config.toml
qk_norm = false
init_std_up = 0.0255
beta2 = 0.95
Each number is 128 + 32 x the weight over its row's rms, rounded and kept within 0 to 255. Layers, rows and columns count from 0. The size above them is the row's rms in percent of the matrix's.

# layer 8 MLP down (transposed), 768x384, rms 0.0829, rows 183-200, columns 0-191
size [103  97  95  97  88  95 107  99 100 104  85  90 103  83 102  95 105 101]
[[170 140 150 114 104 129  85 135 169 138 143 105 171 152 171 114 106 158 145 146 153 115  97 137 154 159 167 126 153 141  98 158  78 120 195 118  85 118 149 116 139 117 154 171 143  67  98  87 134 124 136 107 116 141 119 106 144 122  98  44 107 169 135 196 111 112 139 143 155  98 117 147 131 115 159 156 147 131 139 132 123 110 198 134 203 133 157 127 175 139 133 125 126 149 116 143 125  62  93 141 127 110 141 125 148 146 154 187 183 116 185 158 122 128 107 105 168 140 151 100  66  62  81 114 105 117  99 122 112 178 129 152 153 138 149  82 111 153 142 145 144  45 153 137  71 141 128 143 211 130 108 161 171 144 130 121 115 115 104  82  82 134 155 150 121 104 125 122 114  79 150 123 162 135 203 179 134 137 173 174 129  44 164 152 144 132 135 127 180 127 108 145]
 [154  92 121 101 158 105 107 112 129 155 108 104  95 144 126 170 110 110 134 105  59  83 135 181 105 159 112 188 136 154 137 146 166 155 151 128 136 147  95 166 126 109 194 106 133  94 201 140 139 120 132 126  68 194 177 140 172 144 141 146 155 201 151  61 150 109 109 119  71 162 141 117 181  61 196 170 127 141 188  88 137  82 128 132 101  98 168 104 118 140 158 177 120 110 101  66 146 170 121  65 118 155 172 132 137 152 143 183 121  83 152 122  99 139  86 157 184 109 107 149 101 131 160  53 112 154 114 109 129 161 102 162  82 146 142 114 113 148 148 117 127 156 129 103 172 139 163 117 172 107 137 129 140  93 130 145  67 119 113  62 163 185 149 103  99 151 200 123 116 115 176 125  97  75 154 197 113 152 128 176 113 104 105 111 168 158 152 143 133  77 153 100]
 [151  81 152 111 121 188 149  92 130 132 141 163 101  78 157 147 144  50 189 115 140  54 121  74 189 117 169 146 119 168 123 129 129 174  84 150 161 118 139 107 165 126 143 132 186  92 179 143 146 137 179 109  57 152 148 154  94 110 149 130 160 159 106  89 125 136 142 149  89 106 137  96 142 164 100 121 131 156 158 126  84 201 202 125 145 104 100 162 122  71  93 143 105  82 125 128 136  86 113 155  58 134 142 127 173  71 154 162  95 117 112 152 114 147 168 122 148 148 165 154 129 124  94 113  75  83 160 130 103 113 184 151 161 146 121 177 154  95  77  89 126 119 171 117  37 136 102 163  69 132 116 147 167 101  44 104 162  16 150 137 115 118  83 158 126 153 154 129 150 127 146 140  87 183 113 145 139 141 173 133  75 111  65 168 195 133 135 139 125 152 160 132]
 [128 146 124 135 134 147 162  86 150 107 123  86 108 145  95  93 146 102 138 164 126 143  84 137 188 117 132  84 160 146 126  61  89  61 136 104 146 142 104 142 167  71  50 152 181 118 150 146 127 158 175 133 171 139 112  93 198 150 105 114  82 184 170  98 124 140 101 113 187 115 118  73 106 130 109 117 140 109  80 112  93 123 113 161 118 130 172 150 107 167 108 133 156 201 107 119 144 117 143 117 153  81 131 128 168 162  82 138 118 140  92 116 103 132 125 119 139 155 111 158 163 156  82 108 161 141 141 116 124 116 181 155 137 183 109 156 121 129  60 110 147 105 126 107 182  91 137  83 160 100 120 158  98 115  75  86 129 103 142 124 151 119 106 120 109 136 162 137 106 139 145 143  35 148 150 117 148 101  97 106 143  55 122 124 115 161  56 164  82 146 135 143]
 [128 121 123 166  90 149 151  94 135 122 169 115  97 173  68 109  69 157 126 135 137 133 123 153  99 141 140  80 123  74 109  88 156  74 115 149 166  93  83 170 134 134  81 118 109 107 103 130 165 157  55 145 181 103 137 130 148 182 110 163 134 133 152 138 119 135  69 203 167 118 107 192  91 132 128 183 171 109 100 108 150  90 165  93 186 124 139 164 126 184 134 116 212 126 147 108 168  83 155 103 130 102 127 128 144 182 101 153 172 134 106 184 180 131 105 114 132 111 130 108 110 120 138 145 131 142 116 201 153 132 136  99  93 111 123 216 125 111 132  62 151 162 133 124 114  84 126 157 105 136 168 131 178 126 125 202  88  97 160 121 160 114 126 149  51 166 167 107  52 103  93  97 124 156 109 154  93 127 112 139 149 161 154 170  73 163 132 147  76 139 175 104]
 [104 122 168 181 166 111 135 146 141 134 180 103 142  96 157 180 153 109  77 177  99  96 197 182  86 109 116 120 118  95 128 135 110 150 115 113 178 102  99 164 188 136  98 148 126 140  50 131 170  79 183 120 193 150  93 135 205 148 147 141  74 164  73 122 142  94 173  77 102  93 142 162  91 196 139 115  90 136 192  96 127 158 151 116 139 125 116  83 171  87 141  99 123 189 181  89 137 146 116 143 112 108 170 135  79 143  98 145 147 103  93 105 134  92  98 128  44 126 156 128 145 114  75  83 153 118 103 133 103 143 190 111 114 206 137 151 123 136 158 126  80 117 151 119 117 193 129 135 153 122 101 169 119 125 132 173 166  89 180  93 153 110 112 125  88 137 156 157 129 110 102 150  89 134 155 116 199  87 122 163  44 153 112 115 109 130  98 154 121 160  90 125]
 [179  81 113 154 141 160 125 168 134  98 151  98 151 149 177  92 135 175 216 142 107 149 103  99 166 163 164 155  96 143 172 145  57 218 103 109 104 124 115 164 102 140 107 109 176 131 116 179 108 127  69 108  98 135 186  98 110 117  99 100 160 124 182  91  88 116 155 107 164 111 170  43  97  83 106  97 138 124  92 159  62 107 140  73 143  94 152  83 177  97 186 128  99 133 102 153 174 123  84 147 110 116 130 142 101 130 130 139 158  98 110 118 102 112 173 130  99 108 118 154 157 171 149 140 100 141  80 143  69 167 156 117 140 162 188  83 159 139  90 122 151 152  78 136 140 124  60 115 123 151  70 148 169 107 104 169 133 107 125 163 116 128 187 168 119 137 141 135 170 133  55 143 147 160 157 139 175  66 114 133 137 138  38 146 125  86 194 105 164 151  84 128]
 [105 110 113 163  83 145 123 133 168 182  88 154  98 177 138 133 124 127 118 125  47 112  85 180 137 115  69 128 126 102 157 143 121 115 119  93 119  82 118 150 113 126 128 104 110 132 119 117 140 121  70 160  69 110 132 164 165  96 134 116  97 149 123 159  62  76 128 138  98 120 101 145 136 121 133 141 196 137 154 112 119 127 100 131 122  85 167  91 136  68 178 156 186 118  75  50 113 148 106 100 130 161 151 103  90 120 164  81 139 163 149 129  75  94 135 146  85 154 177 118  92 177 218 112 149 136 109 138 128  92 130 166 138 199  99 171 134 153 156 114 148  83 119 154 116 148  96 131 147 146  66 115 144 132 128 144 134  82 149  67 207 107 202 115 140 111 121 127 107 131 127  86 133  90 163 153 206 106  94 167  83  85 120 139 137 159 109 180  63 156 144 137]
 [132 116 158 103 120 117 131 140  55 106 187 122 121 165 159 150 154 104 156  96 138 125 140 101 198 159 162 109 152 145 134 111  96 118 187  90 167 150  91 135 221 172  97 159  84  98 117 169 173 120 166 121 127  87 120 100  98 153 169 106  77 111 169 128 118 157  98  99 130  91 129 104 126 112 126 159 168  92 122 151 198 169 131  83 162  86  95 128 115 109 139 120 162 139 136 130 162  54 117 138 155 125 169 133 169  95 122  90 101 194  85 146  92 136 150 151 127 163 126  79 131  89 121 172 127 126 107 142 129 161 149 125 137 114 136 173 127 120 124 131 107 154  94 102 138  84 199 142 113  71 154  89  89 151 108  84 128 107 114 144 164 148  75 136 113 185 145  64 140 162  96 152 147 147 160  68  89 140 143 114 126 217 113 196 106 162 144 132 181 111 149 120]
 [104 150 154 126 153 149 152 179 159  85 122 122 134 114 106 158 204 207 120 137 196 162 121 106 167 124 120 175 203 118  86 176 150 170 132 143 121  57 152 112 177 153  78  79  94 100 110  98 107  56  93 141 105 179 166  91 117 187 124 117 168 113 133 113 151 141 189 122 166 180 131  94 117 128 143 126 154 112 158 120 153  23 119 153  81  92 117 176 105 123  87 176 118 185 129 134 156 108 106 128 121 115 138  77 138 118 147 118 130 143 111 173 128  88 118 128 132 146  99  82 143  98 103 122 174  93 134 166  75 164 150 154 166 193 120 110 139 182  97 165 114 146  84 170 159 109 115 179 125 111 153 167 116 122 138 147 133 142 128 112 125 111  88 214 136 102 179 129 140 133 109  89 158 106 135 139  85 103 125 119  60 118 171 170 175 151 129 148 112 153 124 143]
 [132 143 145 131 137 112 172 105  88 150 113  84 110 131 147 156  93 116 128 139 129 182  97 145  95 157 103 150  93 137 130  65 121 142  52 144 125 171 149  87  69 162 137 106 186  81 130 156 169 116 133 141 111 145 113 100 120 180  88 153 158 173 173  65 159 183 138 161 116 145 174 101 154 156  76 110 173 139 140  98 101  69 122 157 182 117 193 148  82 120 115 125  70  99 213 145 143 134 120 156  75  68  91 112 123 133 131 117 151 100 122 117  98 113 152 140 206 117 165 104 147 118  87 147 188 139 224 136 107 181 131 171 141 111 151 137 108 142 145 142 154 140  51 102 125 191 146 130 150 128  83 145  48 113  73 163 123 191 206 124  72 134  75 128 134  89  53 120 153 123 149  86 175 143 121 206 141 127 129 127 147 141 148  96 142 110 121 137  98  98 141 130]
 [120  86 195 104 153 125 106 139 134 122  89 127  72 120 162 182 155 172 160 160 103 117 134 176 214 133 124 131  99 156  89  92 114 110 186 145 174 161 115 123 127 115 175 119 121 122 142 123 141 169 143 107 132 171 112 148 108  76 145  92 110 144 121 103 146  78 148 177 115 100 107 126 123 103  63 142 127 144 103  76 156 156 122 159 155 110 160 131 162 120 147 171 159 143 165 170 157 179 190 130 106  69 128 123 146 138 111 170 113 107 139 110 177  97  72 188 109 108 128 131 173 159  97 126 192 126  73 202 124 126  72 138 143 158 129 116 128 172 157 146 157 131 134  74 158 166 104  52 154 101 152 183 128 126 131 138 129 191  74  74 115 161 125 158 114 107 103 150 128 143 114 104 163 130 162 110 123  75 202 123 113 117 119  82 130  99 191 102 101 134 111 167]
 [130 134 126 175  86 133 213 208 144 186 129 119 148 129  82  90  93 110 143 111 140 136 188 129  76  81 168 113  82 141 129 192 184  90  95 151 108 135 140 109 158  55 132 111 118 205 117 145 152  60 107 133 132 126 105 175 106 110 174 127 141  91 177 134 144 124 101 179  96 166 106 137 151  79 122 115 116  84 166  99 159 131 140 156 123 184 159 176 117 176 133  97  94 130 102 169 122 163 121 142 164 137 212 105 111 165  88 132  89 145 152 154 137 123 158 101  99 123 133 155  16 184 161 141 151 119 115 100 158 139  54 159 153 149 133 117  89  95 121  90 119 115 151 104 166  74 145 148 140 122 138 152 128 174 118 171 157 102 139 113 132 114 109  96 166 131 172 162 212  88  87 120 124 130 101 175 120  58 126 109 107 109 144 141 168  32 153 120 125 122 124 122]
 [106 119  91 165  40 132  98 130 110 134 114 168  96  83 131 124 111 136 116 184  81  89 104 140 137 140  57 131 133  98 168 108 138 108 152 119 156 124 135 128  80 151 140 150 100 169 157 144 149 173  88 131 139  76 102 131 139 100 174 146 136 186 127 111 179 117 155 194  96 135 148  99  64 108 127 179 102 123 120 141 134  80 171 105 115  85  81 107  87 117 128 129 120 121 119 156 123 149 176 191 134 139  80 138 120  96 132 109  94 188  97  51 126 162 120 173 101 127 111 131 148 118 138 114 135 167 142 152  87 141 121 104 134 167 136 171 168 107 151 184 165 162  74 103 184 150 164  71 167 141 102 138 163 115  96 233  82 179  79  79 101 119 117  90 130 160 103 104 176  65 120 111  85  97 125 141 100 200 142 144 166 140 185 137  96 148 142 162 135  69  17 166]
 [176 128 107  96 157 173 102 105 174 190 118  98 149  88 137 130 154 157  97 135 109 175  69 103 143 217 144 153 135 107 158 119 142  96  92 153 144 127  79 102 138  68 142  82 104 103  89  50 110 129 131 121 134 185 126 203 170 194 130 167 144 107 120 108 142 137 121 134 135 143 132 102  95 120 106 107  80  79  83 183 148 137 198 136 148 129 157 109 156 128 108 164 122 144 164 120  93 135 100 127 132 134 124 159 141 111 166  82 158  78 176 172 117 148 121 107 111 124 185 133 128 107 167 177 130 136 147 129 151 132 161 126 138 118 152 146 139 144 207  78 147  80 105 100 128  66 116 123 162 119 125  66 124 117 212  91 149 106 158 140  87 148 147 112 176 131  99 116 201 145 178 123  68 135 112 134 160 181 122 133  80 106 143  94 110 136 154  76 114 145 167 108]
 [134 161 179 207 135 122 122 156 146 124 198 148 128  57 145 153  98 170  91 116  78 179 111 150  85 136 103 131 166 130 113  98 147 147 116 136 113  91 216 135 153 147 128  75 194 109  86  89 127 118 150 100 114 123  92 101 126 167 162 147 110 103  62 132 128 147 139 127 124 107 102 132 103  82  86 163 110 166 111 109  95 103 129 128 143 130  90 158 142 121 147 151 125 105 127 105 144 108 118 180  79 134  92 170 115 104 115  37 134 133 188  89  90 133 122 124  90 143 158 108 150 161 102 186  45 113 108 119 103 131 131  99 128 169 100  80 152 137 168 104 140 108 160 158 125 156  99  70 113  89  76 104 175 112 139 100  75 172  97  94 137 133 114 152 127 153  68 149  81 110 100 132 166 159 170 127 183 183 147 200  96 128 118 142 192 184 117 121 138  85 123 152]
 [176 135 116  87  91 196 141 194 164  60  94 135 110  77 104 115  71  98  88 113 153 175 110  72  55 102 170  53 215 153 126 127  97 116 168 103 134 117 107 116 101 133 121 131 122 113 125 139 102 118  95  98  47 117 102 111 144 161 124 125 153  83 121 119  69  93 185 150 142 137 108 107 120 123  92 136 127 118 159  66  98 162 124 120 110 116 141 106 104 100 135 104 178  95  56  72 158 135  69  51 121 179 145 137 136 141 135 169 113 131  98 112  85 141 123 110 137 157 123  99 143  97 112  61 129  96 122 110 160 183 156 136 124 202  90 131 120 212 144 146 109 102 137 135 176 136 144 173 124 150 162 102 161 156  83 155 196  80 150 118 191 157 116 132 157 148 136 146 138 119  77 101 128 111 155 122 134 102 109 178 171 150 127 137 125 165  27 146  99 118 168 108]
 [135 107 158 144  71  95 187  71  85 127 127 161 111  74 101  79 121  74 130 208 147 170 111 143  43 109  96 133 168 145 104  74 120 108 176 116  73 168 125 107 163 141 121 113 118  76 177 128 125 161 125 168 162 219 131 125 100 154  85  61 117 127 175 195  86 105 136 186 126 160  49 123  39  77 132  77 155  64 112 115 152 118 136 114  78 141 110 102 107 115 126 136 120 121 112 144 105 106 115 151 133 121 114 153 157 134 150 166 113 148  77 135 135 171 153 148 206 105 155 151 170 133 133  96  90  88 129 104  57 168  74 134 135 132 131  88  84 133  94 149 120  84 150 171 133 135 120 130 121 194 139 122  84 109 194 157 176 120  93 142 159 110 147 109 169 158 139 120 118 170 138  99 110 110 106  83 104 141  84 128 152  92  96 146 140 119  78 140 154 123 127 128]]
# layer 8 MLP up, 768x384, rms 0.0766, rows 184-201, columns 0-191
size [ 96  98  92  96  98 106 100 104  97  87  93  99 104 109 104 102  99 110]
[[124 144 147 118 130 109 116  45  77 207 117 144 176 103 112 125 120 129 119 107 144 120  96  85 122 146  95  90 152 147 170 120 147 113  94 185 148 145 148 146  74 120 114 162  95 123 167 104 142  83 126  98  83 108  96 135  80 127 117 124 146  87 173 184  98 142 185 109 149  79 139 132  74 159  97 121 115  97  64 155 134 147 131 114 184 192 101  88 130 134 101 122 188 205 147 141  93 148 164 156 203 139  97 141  87 132 156  96 127 110 148 133 138 135 200 116 101 142 147 132 122 197  78 155 115 122  54 110 148 128 141 113 115 104 136 109 157 137 206 148 177 168 103 157 140 140  91 126 125 162 187 162 156 153 142 122 148 148 127  70 116 129 135 165  92 146 137 107 187 119  96 140 111 108 105 115 121  85 112  92 106  93 152 132 142 154 154 125 142 177 105 201]
 [134 183 149  89  85 125  92 131 127 114 101 109 153 130 128  99 108 155 136 171 143 170 128 140  51 158  92 196 130 114 143 149 130  99 153 100 122 146 144 126  51 159  96 176 136 116  73 111 164 117 106 100 254 133 181  90 110 103  99 135 120 104 146  77  90 165 148 128 165 156 123 143 134 160 131 142 134 118  96  83 134  70  37 140 115  88 151 151 112 177 152 128 127 121  80 152  71 132 142 130 247 108  69 151 143 106  66  88 121  83 121 104 141 142 160 173   4 155 124 109 118  79 176 151 124 141 143 108 191 167  98 103 114 112 156 133 103  94 167 132 111 135  99 213 117 117 146  89 102 124 133 200  67 167 176 109 101 138 106 144 111 128 161  97 124 108 129 137 146 151 101 121 119 162 130  68  88 136 127  91 164 104 146 139 116 144 127 181  85  69 104 114]
 [116 142 120 135 149 132 143 111 205 125 168 157 132  90 142  99 149  93  46 116 132  63 115 111 129 117  81 175 137 148 121 207 152 159 190 165 132 116 155 110  57 142 152 118  43 118 201 141 127 137 122 139 154 164  90 165 138 116 145 104 146 107 104  71 115 102  87 145 152 107  74 158  69 140 133  98 169 124 164 146 156 103 134 120 116 151  92 148 129 157 141 158 118 131 165 118 159 224 103 163 110 184 134 174 173 110  70 123 115 108 138 129 127 122 151 116 168 131 157 161 151 141 142 167 108 185  88  70 129 175 129 179 160 108 212  90 140 135 151 126  82 144 149 111  86 108 143 156 116 135 113  67  78 130 201 152 140 140 154  51 127 139 136 139 115 127  73 159 169 129 135 121 193 116  86 128 140 124 196 138  88 182 141 138 111 141 152 118 144 141 106  84]
 [130 189 152  82  93  79  95 120 135 102  77 121 165  99 122 126 208  94 144 141 163 183 160 117 170 157 144 137 126 137 186 143 139 201 112 126  92 130 145  90 172 113  97  75 171 152 145 115 159 136 154 104  93 123 132 100 143 147 155  78  70 113 132 129  91 144 161  73 119 169 113  53 191 114 137 135 138 131  97 117 108 151 108 135  68 116 108 157 108  59 134 130 117 118 138 176 112 153 118 110 137 115 105 107 193 134 158 123 126  61  99  66  78 146 105 151 195 103 101 109 167 115  99 148 118 119 147 143 107 111 115 181 125 174 102  92 164  94 104 160 175 147 110  79 130 111 136 107 120 137 119 106 131 171 137 144 164 166 125  65 107 137 163 109 111  84  82 170 169 109 151 179  98  76 152  84 104 126 153  94 124 163 105 171 161 145 119  93 166 145 141 206]
 [149 107 113  62 122 128  83 144  47 126  94 128 162 122 105  86 146  95 149 131  93 113  85  74 110 141  98 102 168 151  94 154 115 125 124  78 110 153 116  91  89 158 132 100 142  99 162  95 102  99 125 121  68 114 129  93  83 124  55 143 153 127 136  94  80 158 125 220 182  91  92 104 145 148 143 171 145 141  89  91 145 161 112  85 134 174 143 169 150 102 123 183 149  82 171 175 137 173 125 112 116 140  39 124 147 172 108 201 123 155 109 108  86 151 146 147 150 112 110 163 130 116 160 106  79 165 126 141 206 178 108 121  79  56 114  96 141 186 118 177 158 125 120 146 113  91  95 161 113 131 144 134 127  94 158 108 128 155 150 132 123 174 118 147 137 124  66 113 137 138 164  82 191 119  89 147 148 167 127 152 195  74 120 172 126  85 129 140 167 137 137 172]
 [172 103 125 122 112  82 164 156 185 130  54 133 144 167 156  76 116 135 139 126  92 120 134 137 131 118 157 164 129 170 141 116 123 126 132 199 122 111 125 137  82  77  97 176 162 147 148 160 193 149 155 104 112 139  95 127 133 137 100 146 141 142 126 132 168 143 164 137  78 110 122 140  98  95 146 111 174 167 205 125 160 155 117 178 118 190 141 194 149  66  84  91  70 121 119 102 128 101 115 169 109  77  93  95 111 132 134 195 105  90 148 160 148 109 110  76 144 153 109 102 132 190 106  88 103 132 230 192 103 106  32  80 160 122  92  97 134 210 179 116 156 115 139 145 155 129 111 128 146  97 175  94  88 112 159 116 120 119 132 107 155 128 116 142 124 154 111 154 151 203 145 148 101 132  77 113 133 134  93 114 125 117 132 146 136 122 135 136 122 206 101 149]
 [162 109  91 150 176 149 121  87 137 131 170  78 190 165 184 108  67 180 135 147 135 141 179 119 132 156 147 153 114 118 102 112 139 158 121 152 199  52 112  96 137 167 162 173 138 124  90 156 119 153 173 157 151  88 111 120 193 113 106 173 110 151 125 175 163 149 166 152 117 128  95  84 131 131 150 107 208 117 184 138 171 153 150 131 125 139 121 166 157 133 155 178 120 176 158 152 104  81 133 101 133  56 128 180 193 136 161 175  84 127 136 112 110 158 166  89 141 132 100 170  78 191 129 132 148 203 172 159 179 148 134  91 116 114 121 111 125 109 131 157  81 133 137 137 166 142  95  99 119 167 107 141 131 156 109 166 108 154 145 183  91 235 152 106 112 112 156 113  76 129  85 117  98 149 141 135 142 159 110 106 181  99 177 200 155 154 158 168 151  96  61  73]
 [107 151 171 109 139  51 113  88  88 115 103  88 111 142 109 146 129  70 154 134 136 127 136  76 110 155  82  93 158 132  85 141 157  49 133 139 122 147 189  82 152 117 223 159 142  87 108  62 150 101 162  71 174 178  89 143 182 129  77 176 211 146 135 155 167  90 133 159 144 117  88 113 174 141 145 160 135  91 113 125  82 182 143 121  84 154 161 125 115 140 110 168  76 112 117 160 117 103 158 108 118 117 137 106 151 151 172 156 140 154 151 128 196 152 102 124 150 156 113 175 121 100  85 152  70 167 135 145 132 128 181 114 189 154  87  63 105 136 130  85 121 143  98 144  77  88 135 102 138 118 146 178 127 145 100 158 137 130 157 145 158 136 119 130 188 148 147  85 124 133 173 104 124 164 134  93 103 124  64 137 172 168 122  76 133 162  69 139  47 104 115 156]
 [131 136 132 116 120 103  91 144 137 163  86 167 109 163 169 123 191 167 138 136 164 106 167  91 189 156  89 122 149 112 142 172 104 106 135  58  83 172 133 158 153 189 154 179 134  79 168 197 161 127  78 186  97 144  86 109 177 151  59 120 137 160 132 163 111 133 135 131 114 129  78 101 115 148 157  76 117 133  93  99 130 116 121 125 154 167 124 175 179 184 121 145  69 114 163 163 101 123 163 100 138 118  99 151  92 167 127 172 118 154 176  95 100 174 134 107 157  89 152 113 149 124 110 137 143  94 142 146 115 132 105 122 127  78 133 165 138 110 148 123  52 153 141 122 113 126 103 128 111 127 164  59 129 120 160 171 100 133 117 142 134 159 150 198 117 146 117 107 152 155 189 101 143 127 117 107 133 178 213 103 136 163 169  57 146 108 174 137 104 119 110 111]
 [104 142 127 117  79 141 171 165 165  92 130 175 121 129  99 160 157  99 139 127 119 118  83 121 134 124  96  77 122 124 112  89 115 145 196  84 147 116 143 129 169 177 102 127 138 127  90  81 116 166  92 115 160 140 156 120 128  59 140 152 105 117  94 122  84  67 121  90  86 166 119 177 116 101 130 132 130 101 146 101 131 160  71 158  66 101  80  93  87  77 155 122 156 105 115  86 156 124 135  74 184 122 148 138 130 162 132 181  78 117 129 122  91 163 152 163  85 150 153 168 182  98 142 100 122 115 135  80 209 118 143 135 144 155 116 108  84 125 142  65  85 150 161 145  94 127 142  99  87 109 160 100 100 130 154 139 156  91  77 134 153 117 201 119 105 104 112 129  53  92  99 142 102 113 144  18 146 145 160 137 134 106 169 132 136 148 119 133 144 124  94 124]
 [121 163 114 152  75  75 113 165 110 119 118 134 156 133 121 112 125 125  77  94  58 167 139 158 119 132 195 135 152 165 147  86 144  78 142  64  48 154 147  88 121 149 100 104 124 140  79 129 130 156  92 140 126 107 124 112 113 125 113 125 164 135 130 155 131 164  88 129 179 126 148 107 101 140 164 108 195 125  93 112 136  77 149 131 160  71 118 162 112 167 106 100  82 173 115 150  97  56 136 116 161 173 117 134 201 134 144 130 185 149 106 115 105 136 172  67 111 144 114 116  95 104 134 128 135 203 185 123 111 125 192 137  98 100 126 163 153 105 135 129  96 160 165 142 111  91 146 182 138 118 103 111 137 163 108 113 115  96 149 164 114 119 135  98 158 114 155 104 140 178 150 124 106 112 142 102  81 123  77 122 131 151 155 230 100 140 113  94 139 174 112 117]
 [138 149 130  92 165 157  73 109 152 110 132  88  95 113 174 144 147 122 138  97 126 111  94  83 152 129  92 161 132 125 127 153 135 113 137  92 165 144  73 139 109 213 148 122 146  50 105  73 168 143 116 158 105 137 123  78 172 124 106 122  62 127 141 174  80 117  86  97 131 176 181 108 129 124 195 124 153 135 120 153 159 136  95 135 114  84 110 136 101  53 112 162 188 124 154  65 135 121 165 109  96 168  89  86 120 114 150 111 123 143  85 123  95 142 161 115 132 148 152  81 105 182 122  74 104 123 154 138 169 153 164 113 122 138 149 126 117 145 202 129 161 133 130 187 114 168 111 150  88 114 138 140 110  84 113 146  94 104 147 137  74 142 176 182 123 128  84 123 136 149 147 155  80 154 153 109 141 102 155 139  73 176 154 108 122 121  94 138 136 167 159 172]
 [185 169 169  82 146 117  75 158 151 121 149 157 111 112 156 131 161  95 152 100  88  90 138 116 141  78 138  87 130 100 117 141 122 145 133 123  93 193 197 167 148  96  70  57 114  97  99 105 106 120 125 112 110 135 119 141 174 165 117 139  81  92 145  53 101 152 110  51 183 106 158 150 159 134  94 155  80 105 103  90 147 133 113 184  82 157 118 116 120 140 156 147 209 148 176  88 146 106 166 146 138 174 164 105 152 129 138 141 160 125 135 120  97 132  95 114 162 155  87  58 163  73 133 139 143 176  92 125 129 191 134  56  52 127 104 145 121 100 143 106  77 136 141 138 113  86 135 127  94 150  77 126 163 120  95 105 168  85 170 122 125 189 151  94 148 146 136 145 110 163  83 164 101 112 145 115  60 112 173  78 122 136 120 135 120  80  95 119 110 187 161 159]
 [136 141 144  86 139  78 106 170 152  99 136 110 140 105 152 150  90 116  85 173 144  99 119 111 150 116 189 133 149 131 146 136  98 106 140 144  99 129 142 146 122 116 175 125 105 149  90 110 123 154 124 113  67 105 164  78 210  88  79 150 164 134 216  95 105 108  97  60  90 177 109 117 131  97 134 128  98 112 148 135  93 166 114 141 177 149 154 114 120  94 139 153 122 164 131  92 148 113 154 123 103 147 145 105  83 163 123  54  66 199 139 124  74 125 148 149 148  98 155 111 145  85 100 171 115 121  89 140 132 131 105 126 139  97 103 139 126 123 166 149  94 172 138 104 142 147 145 127  86 156 171  84 128 148 137 183 154 145 114 150  94  49  60 144 183 117 147 170 136 119  89 115  91  68 110 197  93 118 172  84 153 145 161 187 175 108  78 123 102 144 148 192]
 [145 140 119 143  54 168  88 102 117 122  60 162 138 157 104 111 148 113 132  77 146  90 136 151 187  80 104 162  95  95 121  86 109 165 128  78  83 156  89 129  82  84 170 136  58 163 124 105 127 172 121 145 139 146 111 167 114  90 116 134 195 144 147 113 122 111 108 158 154 104 181 179 179 135 162  86 135  81 174  97 139 153 130 130  99 134 148 120 124  81 113 102 168 113 115 145 156  80 125 108 142  91 155  79 124 134 109 145 196 190 120 168 110 105 153 129 122  65  97 115 154  63 148  73 136 139  94 112 129 169 123 216 114 149 130 144 137 130 115 136 100 180 100 118 107 139 122 195 122 189 129 138  85  79 121 121 151  87 147 186 109 142 152 124  95  93 165 149 107  81  93 202  93  94 154 128  99 106 135  91 141 139 154  63  77  74 159 116  66 187 106  66]
 [155 147 179 104  94 139 138 166 153 131 118 106 150 169 118  86  98 138  78 106 108 152 112 112 106 104 128 108 100 137 115 102 125 153 105 112  84 120 110 122 119 154  55  94  97 113 187  94  67 166 140 132 103 122 149  58 177  92 104  99  77 125 110 195 106 175 144 129 149 103 159 151 170 183 102  79 121 142 124 148 156 130  62 134 151 168 128  98 147 150 154 111  95  98  96 123 142 167  85 116 138 116 168  76 120 117 175  73 158  71 115 180  91  59 107 171 122  96 119 108  99 204 150 115 116 191 139 183 138 155 132 113 169 113 144 113  83  65 122  80 110 135  71 132 119 126 192  69 141 139 140 112 139 184 103  99 154 101 104 108 166 142 177  59 179 137 104 191 173 156 188 145 135 111  96 107 139  80 133 150  68 117 167  79 156 113 140 117 116 103 130 175]
 [155  73 192 109 155 142 103  81 161 177 137 130 166 160  64 158 161 170  75 126 153 175 135 156 186 197 153 178 108 135 146 143 117 142 154 102 143  74  91  99 160 156 136  89 143 113 137 149 176 151 143 124 146 132 146 114 138 126 140 156 163 137  84 103 108  94 126 157  93 129 110 108 165 122 184 144 159  82 109 110 111 107 197 135 172 146 139 237 171 130 148 151 120  98 168 150  85 107 116 149  98 145 138 111 116 130 157 161 201 113 144 103 141 138 136  68 127 133 136 180 107 167  86 130 106 124 162 126 144 110 111 170 146 133 177 156  87 147 106  93 151 131 125 146 137  95  86 136 136 107 135   0  97 154 115  99  86 133 127 113 105 127  86 171  62 149  88 115 134  77  69 146 171 183 114  97 207  90 143 138 133 131 152 134 152 136 128 149 158 115  93 118]
 [147 170 112 131  94 148 142 143 124 160 162 145 141 187  96 129 110 152 135 126 107 140 136  54 108 162 133 127  94  95  73 182  68 137  94 155  78 182 146 156 112 143 112 196 154  74 140  94 139 171 134 119  94 124 105 104 124 144 129 135  93 107 133 144 152 144 137 155  78 109 153 164 110  98 113 112 149  84 136 135 137 171 175 135  80 103 138 147 115 144 102 179 140 112 127 149  88 140 105 104 108 131  77 148 130 113 185 143 123  59 153 131  77 103 126 106 154 135 173  93 177 150 163  97 116 101 183 132 179 162  95 146 122  82 146 124 120  72 178  99 156  86  86 162 152  79  86 124 122  95 100 143 164 128 135 176 158 127 130 119 138 100  96 100 104  69 128 194 108 158 171 140  99  71 150 168  44 163 125 142 152 152 145 172 207 123 158 121 101 114 164 141]]